config = dict(
    positions='rope',
    rope_fraction=0.25,
    init_std_up=0.0647,
    lr_head=0.0141,
    max_seq_len=1024,
    max_steps=3705,
    dataset='wikipedia_en',
)
Each number is 128 + 24 x the weight over its row's rms, rounded and kept within 0 to 255. Layers, rows and columns count from 0. Numbers have three digits each. The size before them is the row's rms in percent of the matrix's.

# down: layer 8 MLP down (transposed), 256x64, rms 0.143, rows 34-133, columns 0-63
# up: layer 8 MLP up, 256x64, rms 0.147, rows 35-134, columns 0-63
down34 077:112138096140138152143102131161136133138145118152113099121091113119130128143113128134099137085079112116120129117104176172107086133119126150105102094159141079104122094142169134113117133170080098
up35 094:148118118175134150137128113157109142104131145167099117106127161143123094140097128165085145090156097177108103138126125153133137128102117105131108161070085093105118099120135145133153143139159110
down35 088:160140146106091110094126124146105128130140135123099111193112095141146093133118126154123128153145134104142151060131114153125132110113051092120163137111118157138159130106115121123155129145131154
up36 108:093117157168119108150115120158152104145113081146185117105139118080148134113148122129135108113137119103129141107105146100075108167149127126131113131135160120163168143077115133127148128148085108
down36 101:102096140149168111143083144082095176120145110113151084138139092122115105085145112116107108134120123144154133166109140137124182168121114119156162103142103145090120136131113100134136149147121109
up37 082:179103163120129120121124167139107131142159144093176112099123157122111140164135171110148128155147108120099081125127117094114160138090141144148141104081116118137098136121116115073149138142096125
down37 079:114148100133145124163139106158152119153116129145082147141141099123131102147127117101128123122124161157150177177143155169128122105140096128096070159140139103129119136131185122159112108151132168
up38 099:112125082110129173113120180102102130161123121102120130107120126109100118124160101111178132146152129097150140140092091124147148124164164095112134122082141105137142090094099097133168124122119116
down38 086:147174135088097119107144107147144109108112128153168123151142171147142091149118126152135125141158128124163148112126141122103107104135085093144165172137125151190157170112115119135121121162135153
up39 113:102140132154122112113149126149130117093095150128108104124155166136145139101137111113155124171132145158115120151106132152094095146155166120138151120164142108151123187116089106115077121134112068
down39 152:133105117140123153172116131119158130161110112130188178147119112129072144140119121103118151117107134113140129112162091105142122154116134132085167152105122113107154083112172109122170143114135158
up40 091:109154158133131126083147146165150131118156163103156183109124168141111119140126169150118101123125144136131108160125098096129103139112162155133147135151091153092157120108129170094145137112080136
down40 075:119124107123144152145110129135130110110132137153135119119118107130123110149128149133122109086128111138120124166116168147083065104115130134180077105147114124094086111163190138125095123154093153
up41 093:090116119098093072149174113141118110079076114141135120176120129113127133131145150126169111107088154142115111122172138114137152145137119149147129114122131137146160123133161104167116112122092091
down41 093:100145147146107138103122088146134146108151135173161120135094108141186097112122120128103136149137128161140138123126152095175086102140074076147138107141114155149141129089100102132111143129140130
up42 122:156101139134166138146135119147139098176079113129121157137146126088104115125193135121126123131134119169120123124115127108145147129186119113093126121144108097112131104111077100089119126075137112
down42 131:098083162135138097109148136077142125100144123123159132122124183154110148163123160141175147127143132131144100117170111107134092123151172110133137099138111144132141153147150139177143132174140148
up43 099:126142116166141144109148105126127105121150130102092199150142149122118126094103146118117139134121103099123116139141138101117157164164125139102118103099157077144167143165091136093115168112149098
down43 100:112173144118130121132104109103091117136097139108084121137096110114139103094118131128137097140101132096077124148082091147123168127137089098086136125090103171110148102109113117105112145120100118
up44 075:147087113125137127190102137127120124153104109156143154123114154137149111143141082111127186125082105136103170137161150088162157146155136133138133145124101132132101128106122101150104150102171125
down44 077:129135101120116134135151117146135130117112146112113147171150135093143134135139152145116117115131141138125146154085159187113058183097121161147096148176149123139088134130175106105132114132118142
up45 124:115100120181123147076170097144114104110124115125106131130105161152121139119167094098105135082157130155116085111109154138139140136151144106133102167121164142158124142113093164135160118123144099
down45 143:140139148118108091124125106111124132155098139121169123132143130130134156180127141142198112083117094127114093079102143117138094115174170115114115130114120154136153115097151157142160148114113148
up46 098:131089116130129153114135144062139152139140111097114087070136124104109125133149106164137132161141118150141182083141130121138101128128150131128118121142087120161108130063094146135157134118134126
down46 103:147149116118155117124142174151061147100111122144136143112139078076144135108126157168152095122127111139104115156129094138161144128111134158157147171181114128121102134109116142143160128150133118
up47 086:096146119118158139112126139114137115113118164113164088078140091137142150122133098105157136120136123156094114124125134136140090167132160135133176103077129114124113128087132108067177153138123137
down47 098:119153112120131137093110079143082094116116116101142128178124124099120129156086112134167137145166159162114111137134122118116194111132151106109133102126125112151132121074112099097128120126117091
up48 073:149168080137063120127130135147116144147128132112143123108101137147122113086137131134113143115075172169118072137136140127155102099126126157174108135133157115156096152140137140101140138131155095
down48 070:174157155117111125108119122110086128110148156093120104108137145149184138089124120135174130147103151110152107103170093124166103074152099131125137153098147144149125144115117135133132138122174131
up49 083:125072139124125089188113166140116117157154110162153118125156122150123144121113142155135161124147159153090149153140138141108117125114176110103135154151091168159148118126110151129101100115148094
down49 089:131123142139153178106081097151150133164138144134092117106093143130100162111111123086132117130113117103140148101106157124168144144159138115124106090118129099140156095120145146066134171127109104
up50 095:105118097111131173135121125137138147139119135141128135125101125072095156105118174122146123131072129136116163129126163164193175146122141165110107118129118085162138104140110137113158120144098133
down50 090:164122115174115156164133133144114102131135159089141116097128125144109122146103120153128128163081131121178129132107128101127149108140154109079182102134140154147151095089113075125135146133154137
up51 096:109097110097123122152119125161145146074152118154132102103119107111148156097129134115081101140153172166113128153134185106092120114074132077120111138128154117122107155134128113109137147145106133
down51 080:100138145158134100115126162099120142129158164111146129147165151138101131111149128054133171142110147149149125165156096117136147154160165141127149158097148138130123116107099099173133150110137103
up52 097:163106133124126090133135146128178132142078109112160091114132104112124145105150141088138132131159129170103150142111102125100164115123141146122145138110144105148134173168126136151061121116138172
down52 097:094151114121103145117127066160127122140167134117110149157140106107150115147108127079142117185110146132122149113137165124127128124104116128146176108167149114121125143093150162144138139084085094
up53 098:177169149175120173151116075164104154121144135168124128111135141120101167099167126112139138115119144157116110152143125098137091153114131124122103106126148117084149147109111140089119151117142158
down53 088:155115148108101130164105102192095129146153139109151115159136119062138103148140122153113149148159150141164112079123133161130085118120120114135140168143115131106125130129140105107118112078137146
up54 086:114169152153125137106131192140091133138170131071110117135136098137115102128126154126119126138091159134137122171154157115156114109154112110113096154115135105114137148077127160163143106111101104
down54 070:122115104127101130154095086129120127136106157137103146086081127141160122105135133101117125115086097126106121132097154136075130120121130166133068088136128142125110095133149130113097107141085173
up55 097:155138093133135123105140093121117140119148135169132144146146074108155089131115125163112125103145160129142071162108172149103138139115149128149108120092135103089120119158151146132120161090126079
down55 097:141139121116119104108117134111148090119117138125101129159161105091125121134138122136126165158106151077136189142105109087150146131157082141178141136117125103082121135122139136076142132110134174
up56 107:133066107113119069120159172127097112136114128155142165156154139147108137145147081110119127118127122140142103142131103096110140138139136098110145129150113094100121152107143069119114108073136139
down56 122:100166165154165154134159151130120135099142124105146134077103120095117128124157129180076070147137145138132158119130139141135099140126137127184152124145167095130114133115098124105133107105138132
up57 116:133113172109154105157126095136163139123147139134154098124104096111124134108142100118134112155090152136115184126129096145126152117119147095159127129084131135096120175092158112109185166122135114
down57 107:097147114103142127097134140144136090117125128144147182071112099095092113149101112133105079138110147143118133128135137120175141126120155123108156137133119093194160134137118095144128080128140139
up58 112:171140086137164131119132125113157097102105129119116139120152133100131148113179149148168140089099126117120120122127186111150143141113143128147107144117093128105172129163099172163167135158119147
down58 106:133089165145111114081158137152145105163089119151155133145137167148103125117139116106135128150141143126129150120118102148082078155112128101139148091149158115100084123073111107123122127105128093
up59 130:096135134097131111128138147120130111116128129096189162122128120119153183141112138126151112140120116197157145136164128119156136114084127112138093146134111100139159096148152085170139108117116091
down59 119:119113095121129081104111111113132149160124093134159142169158183118092137128138117095135152128155148120130078104123158153137141111151136101099130113130128129121150094121132160075153167094109102
up60 118:129146087105097150141121129162151138116130091134143151141157109129163129177155144135128101161137153180115150104111155111075113139147155103159104164100148126144156149130107102117137078126128101
down60 119:139119128104134137121109116133149145132137159103158114117169127113104134114112127166095115089094151088135151132084134119147168121153112116175169133188140117062111125131131140118171128138115161
up61 106:169109166165140119137139103113130148120106109117128116120139115139125148121186085146123177130158123126148091139113115134129092124122173127138117115113047112136086163138112111171115116146136134
down61 105:142128134083164146063120103117107128140101165114073115080119108151124105132144144123108119143098125143131120111132115186154142170140144131088135150131104104127113142149145147164130150118139170
up62 083:123111126111110130151147142110091142092118140162118113115170134130154118105151124182115132103122179148134123139141084121150126082118141155124088162174137136178126172097162129109137140123133094
down62 074:103161108124115122122094131118166122144129140148106094136132093154176139115125131148139155129085128103123142118109118184102124094184112102108100158073124152168158140130138126106105115163116138
up63 097:156106134161140102123127148161145129135150099111175105110158129079091117173086103139152158175076120102126142111126096144159097149120139129139139147149110104166124132105144118130162156135127123
down63 105:103094123128094125151170148161114122134131136128144136087135127133157165160147076095121163151107114141138094164117129082088124151114160138108115160091116107141116125140134140137097157080156114
up64 096:150077085109112142154173088123097139111130127175102126115192140090124152106093116136126138108145138130161140120136108149125087137156105153100114147147128150167133171132140139164123135140130129
down64 068:123104080138143151176080111158109101146118100168134126101117115101149114155115141133120132089109132136100114133148180137082116113096138124173086100113107124120121132144172156130109106145109143
up65 084:088108112139167075129148140081146092169163150163105150127157142116101133145125115108157153120109133091118131081140139145111114127145133145139156166128145081106115144155153126089160125133144124
down65 099:106078133132126142135144102146134094115142102123146143141138136172140118120107102142107099137102137089089142169139149107144154157164171135092128155120132131095104131108160129133102175079082129
up66 085:114158116135145155136128165100135137125159107132152141156159125135130175142142087096067104126143124104089126158141138100137097107141130142125149077145100094139120107138149178080146132115124154
down66 092:122164112103091109104138129125118121113126111145114074148115125149191120117164098129150117162154163108132147101109116115104133092140078095106168133108109185141136135115096138122134149146127156
up67 107:174133111151145138114130109136092150091170115137115087109085120066084142112159118155138121094120107150140142132140144126162133108139146129112141107167101143112120150130143135071151170126136105
down67 112:151123112141196145155166140139096170126127143075113151104141119138144103154165129127150114124123119109118133087163125142175144133140160166110126150181105106125104116121155129122175122140123130
up68 091:134140149128149148154144126103134130150155116131127103132162126075124108058100135144110145107105120114088083123140138115128147147150134070141137142107133132141160066160165140107103095131109116
down68 108:132120127158146121096144086132160095149089141106141148154128136187121137187163131117122105140159115129139149132113129153112088114092116148087135111099171132102083139130103113144131126087146123
up69 094:132162130146140106116132109128109098139152053122112127153176102145119115136172105123135092160094086127136148122130181141164115114121130146127098133126131112109106118103104079115162120130167113
down69 076:124119118153125152179095113153152108135107118155121122104098146103164150130145115109139137138140118152109132130126145162078170085096146122105122087118122113131125133185176149163089104135100146
up70 095:130122101139103163149108152134126146116151128175098140134133078164109087153175191121117109103146139095079116131146127153107104107150146149165103101112125133149164114135128103149122143109125127
down70 085:098123144109119106086120128139112105108149125165124098113142111129153102108108162146162084154145120113136151093137099139150116085162091097134162098132111184129158121104083141146120128146164112
up71 096:092141112133130129132109131112073107145111106099125163125140156065129164110114164082131118118113125158131166133132164142121108180124099086146125125130148144133138138097169158169160120136126119
down71 093:109179135131151121120112099110115104092147116088129112107148121115152113142168119165130164107155124130154124166152103185113135116124147123082172118146126104097073119130138133124167099151131147
up72 112:157129136121090160173160126135116131185100128080105160127138153105113103187137136182131132101141128125093131094117137112130135132098125135124082114167118107161125099120131131107146096110139124
down72 106:123122100143119110110152128143143117099160108149146134130123140166134089079113142098162156150153078146146130099102136081097098143170101116164126155153148129083121130160109128138150092147122108
up73 117:123115084098127137141096158089160161084099132109110166106148090119101122125166131139154143155107101134100101127131158107142186149125140130102127114107119134108141138148120158128193139137103141
down73 102:126113168126139097139145106114159073190162122105132119132151167108174110099134138099151140118101173087116169120157120136134152128123125085119104129145139126127139102165113110107132117089129131
up74 104:120135141175118112097106143099097144122137117146145113070105126077102125097112174159118147111126097157113165151171159144110127128124166124129156113149118144149120152118148143070116123127150153
down74 094:117159165103140124153142134103126161125117145111149110111122145128098127096119138164111165132122114194098117141123152109121106169139146106173134126167123106055153126133134142119112098086125105
up75 119:121116152124116132159121123142113134121145095047093150162137152106107159148113127119134125125131169122125177130140112147115112108103097135141080102178181133129139093148165128100133116142133112
down75 098:182136103132115126108127102151157118115152167082146091123157161109152142127101110120161120140116155136134160099148134139103141092180172117135170126135108153079126125104103149137120134098129101
up76 113:142128100143150160122119146164133155166124114131089143142121117110157123144125089121119113101112148157153117063192143094132116136133120148121140141082121140114138125122104091112184095088144133
down76 082:138108087178153154149103126168152133125118126158105128123104122102145139158137128124111125080107130160122125123156173148083118105092129150161110088132129120119118130144186145121110090138085150
up77 093:140132121136157143147143147115123120117128089136129094136118180126106146141097101106116168114132182164120088144134116102178098121140135149124105120095170159134145156103114139094065136149122134
down77 099:155111147118149136155140167126098167127112089112100116127153156110109172135122154094115137108153151171106117129139108102146131117125140167153110132171147128095094081109125093077107138112113105
up78 107:136148158084139097130130146134132176104158102141161120100158116160140129112153132104085134102109102166115114116137161114147106137125117143159150050130113136143127146142112185100126122114130107
down78 116:111154150140152120066148096100114108120129150133108121078127072116134125134150138149144161130167100170117100177144135122159147098137121147087088149160116153131135114160114143154118121121128117
up79 102:102105143096143138110156116106101162117149143131167136126132097131150131121086093101097103147091139175139120152154163145124136134097145103106133151123169177138084124113127136081159097113137110
down79 093:122171142118108121130113124175150116114158103085074097116174128112092167121134135095171098109120134126118111151123103145141117103127077105104133103144101133163111101140110153130089116114147144
up80 090:106121111141121122134093110139147140132117127127178141106093139107147129100085082146135112139100160088160098162113138162092150129135167161145089186127144143117126169156129122102124111150123112
down80 089:102138141092131109070115149111104156128137117164128127174084103125181129119124120131154111177121138103158142095129113158137124119135070087136136141114117165130163105128090140128160116144132127
up81 104:152107137100167113122130160157123173146161135136117104135152187136117153113092126146116136124125100120143170129143110125122119134090153117133075054129160120167108110115136102113136126109139096
down81 114:146134154114100121099154107137172087150148140125124177125143093079106141097106125084155162128099136158102125095141163140111118132109127119143186148115119148091163132140147149098128125158123133
up82 115:153108181137152120116154086136145124155110140128107130153152156131128132135122127108156108119109104163126140091086136210090109145169126121113129100141160118087122128107108151126124132116081113
down82 112:132128048128122158140095155142168132128144110129118087128098102146099161084097106106095154140139151075115125145134115102133172145117151107117124168117113113158131131147145145133127160111115135
up83 095:128124095138123142163124107133126120141115128096151137151144166087129130164077130126093136134120147171164132117109151142075130121084136116097098144126141076125159124155174106128078112150125118
down83 092:090156174115128115148158094126112184127141132173134124127115137144127147077113091124139129115120120121113118181130103088117135100157115121136095106103134136128111144104076119129106174087102116
up84 087:087139109115089151096090162108100123116124103104146124112139159147117115147180138099147124116101161138151139137089164134129094121179151148126120099138191133138149158140113158146150123117108118
down84 084:122148139131125183102151101145131124108124141165141160162097125086174129128174122166151114144128146146160161144129175175127114137131155080152147130082114136135113139116096132107107133145144142
up85 087:131090117117095171186118147134121121133136124101132102130161116143126140131110132121109161086093098112161110125118106110110132118114160071112137114147143091121147145158116180107173113152096105
down85 088:127057094175169112082116112139136095120119099098127121084113109132124126160145121111102120130132132126062153113128174150141129114154143157146116098144094138147121096126140138122145115120130099
up86 091:124106146120121080137116139103119115166128089097199157107138158186116085130129148153130173105099107136116168150118137135110152114092136109132147139095153135116120122151111138162142153132112136
down86 071:123088136134116132126115112163154102091108118157105105107090103106148133142135146132112124105146131110158117115137187136084105105137120113155106099159162108138113141161178149132103079174110133
up87 102:136147138121122096099156113138150148080101111122125104076117127100146142139113169139135142113154117140142127101140166157120111097095164171141109145106122102117111104109081146074135140150175131
down87 103:154142155152121140113155150148124102105063110153086112171100116160097121112122150107072088122099127139127093125107093112130099104127121135152162123104118124130101101134126119143142165114107093
up88 097:120156158135130153152133158119089108115145107129146099146154099115079145100102096158126130154085155142140168106110175121140127112164138100122100145115111145089125128106125132174137080109161132
down88 076:128153099139170139174116096162112131129153097157135109117113113132153158133111142118120109104151102142113136147142175171097098133093134158164129132148133111116109121131191165154122103163125095
up89 100:152111097126136156101161140142139115128161115178081117141161109110151168120085117103116145146110090173147145122152162110118120175142131136149116097106168152151100121113088151136113125121128102
down89 105:124125139131158130100163102134137135110152118135149143168120119095123130149121148120096169168147089155160154132098162123155200127144095125128123125138144113120130178146115161147138182151120100
up90 135:153129124141088151155125170117175109117134145110096141108143147159120111136145125116144106114112122108110084120125129156097102169128150146123073170080163129123164160149131109159119166116145151
down90 141:083121128150097102147141156140083168113143122146135187128117162143136136149112103135119114121172112185140132150132129091131104106088142123101141141158153126136131132127141084122097127096125074
up91 108:098142145149189097109137113094098129104130132142124132109159130117138114081099137114115094098174104176169110119185147113129148114114134126134128127125178121100098118144125113166130097124151122
down91 103:106105131151131121154139170110190123146129105143135105098113114125136156119133130123086113105166167109119157092095128112116073108142169173132129134094121149131096152107139123116182133120138107
up92 099:109113143108115167110129140087132154123099136074122165109155139149106128114160141101140138132143123128139115114105080083126123157150131094113197129118111117108126138113099107108152132067135099
down92 116:127134141164120073130146202096119129111110112120138124143174139126102135131149102109118159132142124129150133115147092133178139152126158165142104166144139150173138111081103109136136133092142111
up93 113:129083085161099095120153105128163154069157142115132167149117141118106119110131107136113134136132109124132161159165126120130115074097159140114140147135145141125181123089103114118108152100158134
down93 101:136154154104104130156123159129130116124143120134108088182155118168157123145128143106168167118126127066158116140131112176130148120103165111132140137102114178097093114117140143146116136105103164
up94 115:110152145130153098159166143131163166131128120126072099139135133087156129103130116137141122106095112149130155158163137099129138149122152143095125101114132116112101062134151135117063138105110134
down94 115:114110143104171140112131112152150105121093130138093111100089110136150161142177121153139126113136125117110139103117111117147136122145121165102112096128105078121188135173105153103125139121162181
up95 103:151154096110158142154121152146181086115149098103146079130169137097122126166126173112104117111120119132146090120099131109130171160134138155138101122115119147115127128139109149178114151132085132
down95 095:100107144157121113147130165106131136155154110128146111134140131111099150104098100058106154133108090145121112142120098113088107159134126116110170143144146129105090100102119121117121155078078121
up96 105:147099128100084100159149124130170097153160127100126117144164162122138095107105143158125139121134117158127150132111106129098163134122111114208129089136132134140145097128177116122111111115108095
down96 121:138128156143119086125133161135114158135138126127121151124099123101141162149125149076133126141149105145146180123137121150141110156112139120105081151118162103112189115084149062129104132120104144
up97 087:131087195148102128114107122079130170107180117084128131143120141131127129140115138102138118113096096103149139107126130100101142184160136123132160131098081146143155122132155153137127100129131138
down97 106:146172123130133114087113133150109121135142115155120088146117119108158109119125129142180141158158152135154154114159124150123110087117077082118141105129132190147145139137104126139124137171154175
up98 069:160125115092121120142144153123115148147096045122151057128152133130158100138137132095136140130123074139096128163176126157119158148136124120137106139117121134165137146132116145122111106135159116
down98 078:122156121156131150131116127141153102100166202163127176135109089138140145142135168116114089122163157122117142149122162135102097108119124135113120141135109154106130169118163140121148100133116182
up99 105:175129140125143151150163165150134187107117120159106082109118123155135166112093107103136091140113118161132135159081136127151091123126148104135130123144122118186132097103111142137118150130104102
down99 097:129108141136126150079170120115122146117113107159139107118069144166165110125193096139149155136161132171138099120130123123157093146134114095123114114131134164185132110138105140132099123129140144
up100 084:113125109117133144153160115166145135104141150139155109140103160134117153154117160120120165124083122094164122191127128131153108114092150108169127126096119139101119126124112127109128082134194094
down100 093:125101076115124097118150130142135154124171174108125137125148162115155143147148137129125133130103146124097129191151108121130158099147149112125156126151156142118174127150128136166110095088187136
up101 097:171114118129119121138093165149140148100110142128135138134127111104109143102065151138105143098097134153132192164109106089149119161165165137111124163125097155149139101123143153146135153136135099
down101 091:148136097161123168116136127146149158110115111140163153161113133114121161108124151115113125130143130172123175177156130097090116150131083129162059134124146116147161137139140161155111130121156140
up102 085:137135139115144137151152122128140172134080129169125113114148150130139115164145080079125132148079073105135145148135156115156128120126145113139125105168140106133127115121155108143094198100133124
down102 079:115085107142125112175119122126124100091139099117165105117070116130115117126104164169134174100124145152123094125127175132130122115117117132125114118151111135116087109124123141090156140173099178
up103 092:084152135156108178119172142119117170130097095116131125080148109147130111146133132100157117118121133116154170096113138132159107130126092160092126133112150134105128180126161174123101132094121120
down103 076:107108097109124175124120072143132134114113132173150108103140133120127134111106117130119124137118075167135125142147135134075144105091116110181125087140173148097134146136152140101081100111127125
up104 122:156112115104066091137146133097140124082118126141145161111116121118111111146129144129175149111116109143123092100155136092116122110177147115123111108159134110118171147175139129112112096089167123
down104 124:134167132115178159125125141137137120159115124105145125144150135143125108156119127129116095092162146108132116166097141148160114187101104139156149166100102112162074145134084098156141109132142139
up105 102:148106089156151125147137116083178125183162105132151154111109100136118114134167145150117157135091098113114154124120132095118168166103132104116096106126153128114158079101132129116141106108125123
down105 105:108125150130125127134119137112102216119074132110132150151146099112122175067158123113115141092164132121182112141118125142153125145127104173114128140156123109093124120146141142136129141139114117
up106 115:151112115145160124097113134165174145135087138143102137121121084130131127116121138152112113107150136161131156108174105134126111080151191100140095121067148138123127139136129111107120111117087097
down106 123:100107103093126134107138105129084110105140175114116131136115148158114138135139101127148084125133127158167078140140115135076157101139130153102133158148136101129134063145137120134108154088092113
up107 092:124174133116146104176094134117135155118147118109159149118167120126141137139156158105157181096162116140156129099135120131151159140123078081105129129114113099138115101111141124149154082086124146
down107 101:160065122141123119087139138135121103116111137173128079146108155154117112120119127162112091158108138124131141119128134097135088109134163084122151144118110183117152151123086142119115161167141131
up108 092:110108154130113133180149089114140119113148125161142122138104107122097116130190127090106120093118158115121100145106096136149133126130127149159142107104141112107194162120098173132134118084146134
down108 088:137107142095143136066164151099107116118150157181151142172104150160175115137131135109126130152119150092126111087117096142093084123114107117113111104082104144145146122106119135144110130121130139
up109 095:079103119120179120129135131114075154103132101131122149165121134109090109139130115150112125105115133150093095182114111156156149159082117141168123128163139142103104122096142121123168120120153146
down109 090:132145132118125082133126102099118103150150133106119177153097155140129153109166148114152158121123136120114116107140128099111159089186181097106154142132127144096131102112126143115176152166145101
up110 095:084160090130173128152131125160159164120115101156135144111133144123126091116124114091115106158119109134120149123148163137085114175106115157124119104067115152124106112141101135078158139127121109
down110 108:094114145136160124120112131138123156116133121160095127085121147148151123124136116140055107132085124118115113159132174105147155099126136148124145152113090107081107103154141177135150163093111123
up111 082:108108113095139105131154150091100112140149157129110113119130099107163145157146157165179108109082145128126115151133128134086112166134180150108159172109150132115137132099127114147108101133091099
down111 081:137156127107104127123098130141114126159162115087136125145135090131154122146137111160098151160138135115138140068132154120138114085118072129100136093120114176158126140140140127108129113181178158
up112 086:128137141125128127133142132131093190122142131063123118134120104137112102194154121088149106138128119132117092111162136093131123167139128124112156139078119082130112134120139169084149120141142105
down112 079:123107058129163129097091100120118078128162137157122134134118125111160147130119123177116144129132112142113135135143124144132123104122103134118116102180114154151141140108140095158109076125177170
up113 110:086143112166133177127145135125134145142155125127092152117115188172145137087115129091128139121119126105089124149133126158127091167130143117145095133088121169124113096083105108135142123104141098
down113 130:105149126117109155133105150124109128100114132127106155157123127187098150114127150101171133083100145149156064141111141102119174153099092129119163092118129096135123075116111124132138133129118122
up114 081:112098103087123124158156137174119111089135120097123117137122127122129158106098169145109144127143192164157116142146131130116124150145176075130167144106140109122124119147142131147147127101077157
down114 086:105152116178131122142112121106177156099109174111132135118154097107074145119130093113119116117109097125120164161148110124103153102084136162160132110127131154101125127108125169095158125141094116
up115 087:163125155175122133138139124161115128149176106144116149149120142090111097131093147112155138096103105106142167112139136094132079133113126145156111128126105120168131120132139148174082123150113070
down115 097:146153107116112099126102157118153151086091136125161137129160140129145151164139108177131151128161152140164094119126085087129130144159116121137149148128121133177123153091123128124181138141126178
up116 088:154095128118123142130170167126152126113138133122178106108128190086135126110119141162113094130158153130148086116143139109097126117132118082163122155124143129131121141127104095094117074147168120
down116 099:093139106173143138108115092153094086149111152128079160141121094103142117110115128116132107119071112119096102126135142113166118098126119170105093111137110138120113125138138174151127175153119147
up117 111:085113136140116093094134124153129150137108144140151138127080139148123152148094111116116116145143105130150117104114132210112134131163163139132108151145147117121137115076130076116134148072140103
down117 124:129132105139174130153119134113158087135113088098144138150161091125121161150126136119140105136106163142157128172104100099144179099111103112167166084138093124111116159085126130139133133133125103
up118 100:129131155097156114114086164136158109122091127140174097103129105118115143145159139130180103139116118149113144134155135137107098110111172130132122095157192138128137114110116149146113129109132062
down118 119:101113134167157135137131074116133139137108147115118156096133106126133186109136109080072143106138092143109168139115146134121115176128123140145126169115157091144136157108155154131151114098122106
up119 116:126137140130165152105146111099162103119118146139100168094165165105101110113111130132174122141102097160131105154082112116158137179130128098087149129153147107133156133152112116170132114093126112
down119 121:134123102106099113124128113097093133141107123136113115139095105138136135121123105094152157153134126125098093099094101127087121144147123076080135142074116112152180137142097122134105143122156071
up120 109:139136159170101130107144132153121099102098146125041123142146122125089142083126129131157149111151159140133123101127116185122125140153172141115118123110116122129126167089093133110112099122145121
down120 111:159083151138162132147142083099161131147162117129148074144115158117158111125146143122126103133130123109076119149151159088157118120074109138116116147154150156098132110153128146129140161090139135
up121 109:129123098116139116105149143163181113114130114140134087096131144094112147197145104108136089127147118167153145114130099141097140115087159089147134136165165118148131152130090146154129115105136131
down121 107:117177140117137108161124113139119100116088119114117126102164151112196117124106116153154157131101137163147100167109106187113116128140135147139098088133128125108156162110093087133124126152134135
up122 085:132148106109100152106148134092130130140182118173151134167140124139120114102151128083155120089124114153112096160088164122144123091101136146139155100096134119139145157118149177125120131084140154
down122 080:126150142103109107081127134116127122138149163141130091128087117150139163122114113130150145163178150111174158104129124125151134100133093093112168100137106180136128146114099137113132137136165184
up123 102:105129157109145137162119110130150109107123113085127116127148072104092125110155132136102075131112100162103163193140140097133134092157139154117113143108118133140137149111106080151131119147165120
down123 100:136089194145126122166132141145145139126164132127121115124147108099131134115123092149146101108099119151170169165144125089145084108095148151156107130135089093134079159127125121133134102137100136
up124 077:162144161144126077147152143127135108150089149109113124084118144149109112129116079117084162156148118123146131145130100150122118098109152111139089122180124091112145108143089088162105129115148133
down124 080:134149091105107146111120097144078120087106123129137113113070134126158141108122164141158108136121130136149107121130166109133089106122092142077139126090096174121137131101138154121111122183119141
up125 097:144123183177107075144134086148114125084135087144143105128125141139140145165061138110108120123118118149119155128169141109122115155119130121146097092107142122118140132162157132137173128152130135
down125 093:139151155092103141095133125162122117121113140118127081161115145135146111119120130143131116166137126106149171093102089148143140136127061102113155105155162175148174115121079105123125119133143141
up126 095:134119126142129132140146093111122206139148139141097147117160113118141115107100164147112123103104140093129121119176126117152136141161086168135091102120136123106156094142136134132147121119138055
down126 102:149147110099128139167119121130115135146176138094127121134161161053161140123079140142129119117157095132136135149144134126122183155122153129119179107096126120098149143162108155139125105136149109
up127 109:154138153137178139147160080168139152092119102095098128095113140195141167116144133130137107146127121132141137149111135137109135152093125119137094135129116111130130123100111079101098091151098102
down127 100:121122142123138114116098158108104195130086108150091116154113095128096103075125151139111181105129115115120122152121121131128126137080082150137147123167122142102117150145109098151122099140154148
up128 100:124079169136093133124110166154135141120167092090101141132143138154126167141116116112136142098157117122148168124127146153142128110137165108119136119072126159131122142065103126137106128165088131
down128 104:140135166109109146153178087131124103128094115070132160134126132110135105133132153181143142104144100093083133082106172118158112156125116133131112105130157125128173146122132143101142111124152106
up129 131:170135103111121123107129126141145071129096174116143139084187139125139140136143079131157130123124136131087124166113140133117129106131145111133154148075169128150165130139142100147149106120168106
down129 129:126146142113164146137117187131116142102116138149078156089124149097120146159147110099162136126147102147197154135119120131130101163130133121123128114116110064128135127150082132166112124145140108
up130 096:093094105141127124120107093127153182112129141136146132161164083130156142146111165134121123104090151131111095109110156181134143126168127130155146132132075150175126157116133139100118150104136111
down130 089:134129124119109138079096127134145139121085127141115082156102106162152119108145117150114118166139166105131152096120141123153130106121076079097168134113113191156166139102119136141138123142111136
up131 090:155122069142120115139156136148104109153152130128110129116128143101150109162133127091104133149094151133126088141207132167133103173139158077129142113143124130130118110098088118120127090134110123
down131 084:109162148158141138158078111131176138103151129134161127117114138148167145122128156159158126118145104142121145154094170138118137097100155165154147095101146123129113128166166171162122147151123153
up132 104:148154126127117166149118123138128137132100127093093116115110131192101159138087127100166162151158150148137170127163133152161130147126130127155096154083120133108121167108089136117112097097142127
down132 107:077121152106122138112102131135133127149090133183141112091104110122106130141151094116171140181119120113112123139058106138121128137100129128095149135128109077166159138133109140122122168133127103
up133 074:137146108136151132109146146103122125097108120096144182124166131138155109154171101072165145139088144096157103121142133155161130124137083130164131114123137115130143123096103094124138173109094133
down133 079:106131162123119127132099121112137140129149177170161120182099150111136131122132128203103096150159129137075150157139124128140120091130121144126116140143133129166138161119138166168139103154106138
up134 112:170101115135138115137142166151172127061095163154115127133141104134113127112140111140140131135146120136141148127079144113123187104116174119155127125164102120110137173101141155096107112116155130